{"n_layer": 11, "d_model": 96, "n_head": 3, "n_kv_head": 3, "head_dim": 32, "d_mlp": 256, "vocab_size": 8192, "activation": "swiglu", "norm": "rmsnorm", "norm_place": "pre", "norm_eps": 1e-05, "positions": "rope", "rope_base": 10000.0, "rope_fraction": 1.0, "qk_norm": true, "attn_scale": 0.177, "bias": "none", "tie_embeddings": false, "parallel_block": false, "init": "uniform", "init_std_qkv": 0.0567, "init_std_o": 0.0, "init_std_up": 0.0567, "init_std_down": 0.0, "optimizer": "adam_variant", "lr": 0.00446, "beta1": 0.9, "beta2": 0.98, "weight_decay": 0.022, "lr_head": 0.00858, "warmup_steps": 350, "schedule": "wsd", "decay_fraction": 0.895, "decay_shape": "exp", "final_lr_fraction": 0.02, "batch_tokens": 32768, "seq_len": 512, "doc_mask": false, "train_tokens": 159900000, "steps": 4880, "dataset": "wikipedia_en"}
Each number is 500 + 25 x the weight over its row's rms, rounded and kept within 0 to 999. Layers, rows and columns count from 0. Numbers have three digits each. The size before them is the row's rms in percent of the matrix's.

# layer 6 attention key, 96x96, rms 0.131, rows 73-95, columns 0-95
107:494507505514526494482503509508513467529477487504482475486522499467524473450483488533548503520456504473508530486460518515511506498552493487522528501503502491503467483462482557491495534486481473505525560531487486521467500464472500487503540533504533554518513504486490551496451500529501543535
126:488484478520518519504502503525507525525453514509498514504518507497485516469476530508475492515473490522455468521535534498522538500529522539515547505545518489484481566515486469479515464496543523529438498527504460517538523463521519488538538508529478485485523525523532507507477525486482524494
077:466514478451526522518496530517511481505491485475498490517505411496473532494457507514543488485524517505508534527464468508495479479534497524484518524486491450500533500495556522518497510520524517474523495489484493488478494516496496536547545493521461550487536465513504519490547506488491521487
112:520518534540502484462499525488539506499501480485479528468521548497532456468483534534503497512491456512439499487514506494475505508511499466475514513463529536501453488453442485465496481475459513489524468498530492454536496518492498476493488502484528512502501535481502541534539512491525500494
111:484479527484483509507522506495516500481550502512476490508496519483483499454528463508539473495558513460512462493483524483473519522535474491547499519534501507501477462423486482521544551506512534478491467476505497505549512520499501524547497517502504488514491469502477492478503502459550482514
100:484508485525499466506499495480476496540510497448529497501441478522506503541516530498503519520510494563500481536514497483499475505499492509461552474472513498485491540552509489489507471501558539534487487521506457492527528532444468528505485466511499485522512470487461480480511531488498516467
106:473502503477552462484493522495458511533486521477525497485480463488483492514452528455490521503441509496517474524547474519515515502466522537465482509510547494457479501526501481481486451532531524479493491481509520487536500494531473514522503484504496535445506459531496496499504455500524489524
105:469515503445509556517482430540475519509489490519522512527452474535544504476472528476485477519503493496511444544519468498520478527528493520505507491535540495525484504524501487504515476488507473546473521486535501528511493486546511469516530525513503508483524537533516490484493504492472519504
097:508514509522471460493533525485529485488554482426461514463521508503514489548531479497547496476531518518528534495483481508470493496468506510499465495475444511475514527464521517504480530478485513462547499519491461508478458504506484526497489512472497535538495500471509504526514463481523495479
082:434495504440516531507511465504495508549492497521483499529490494515513533454483544526479428497491514481513472530524491523510489519509500497528463491496520520453441492503477474513517505480492519482469466541492524494563491494502506474494493521504489503491517492505484448488493519499475464533
074:522473437512498476525455531502483534500446506477503457501520503464523458485511494466472491479488530513496487505453537514506516498521450478532519537507467457481530483495506481543524509561500499521479488481535487471498518506542491514505527494512463493497515519495470507489513522548473506514
100:519499506499462445518494521535501485454541479467446496474514501530532524547502470507506527499517466507515450479533479485487521559482523479466480501464491511540531505461500532533493513486500449469506506530509478523466485522524483464507496523476519503509493484476527513540517499500517469502
094:473501468498501533553518465512533541509492521512502535495548466503458487511489505532514497522479526469446472531513506516540493511500487513484519493563528470471514535519490495470488487485540508505502533533477463487539508459522525483497528502520501518485535502479494534463456508533493504470
108:488520474491519556497503502510524531538465515508528496524485496445460462469461546517482485516481515497469511486481522531465529511523452508533508516556490488475482462490497455477519501505535557517480466496529503512557517501512521532525499505530480487502506503504492488474496491521496544506
101:488502507538487513493481503487543502517496493493468474479543525475456447447532496563549465509475510473459524513475501495505520473516516478515508502520487511468447512482465485504539540495505562495488506514478496488553494498463460512517527513508509527517503530492505527515515503490523510529
125:504530522494457434509514491491481469430548487521497499508484501530525553549524485462493513493515468515530479472499468474469503519479517472458503506459497514526504492489508500536496500493503450480511489481492495511479492540478489497494477485488509508510455472445514507513549479507527493460
104:452499544493543491498497451506483534480491512504487504534491511519445470511496509482502492485510527499530489530534495519476497489553473533481506516537534484489489498488514523557467499554529462513494491480481486522500485482549532476498521540532515500476475472520516473472496452515533464513
068:496511495542482477496498480488531481508497525455490496493500499503438475480515440571538496517525473511480500481467502487560501491529477483472488457520507524520488517520483478468520475448521508543511496521495498494490496454453499513454524477521507485500487502488457501472490519545516507507
100:486527512500561493512496482522537523535472542501532504540481507501466519462517533532519499519460507510513482522490505455515472524509523484530518469473509517421471497529490493555521509520463487505477537537479498488498523525490501509479479501496518507504479501477508506474518500512455556535
102:497514507475491528461471501519431520506494469478494491495455477492513548481427511481479538489493527523520457510543529494532500506496443494489493528488513497493454505511520511509499470528492503500478492467521508555511504509489521479541479516528518522504519540511504474487482500435509474489
099:495529504482508477515521454518519502466509538479519496477478477491475490516511475564475483450500478511461523524463492484527529512518511489522546494459507510454486555499491538508476497509468458525532552484528517492519500494523526485500493494516507522522517474496535508466514558511517535473
096:480485477475456466496497452485490463514531476443545509485516481487526481502503508483502456455493522464500467503501522537528486511522500473546495488510513540519512515482511502486460539502464518472528532518480531479520508491469490487472478482482520521529518483502453482459477512483523438491
114:459511521512525461524496549483507517486514483455493513485522495482480511488503502516519496495437485526498503504524503522522498488462525480502497472512512532476479487506465505542488480501460497473513499484479501421521535487518480484505497514487480510529481463485500506436539504513491535587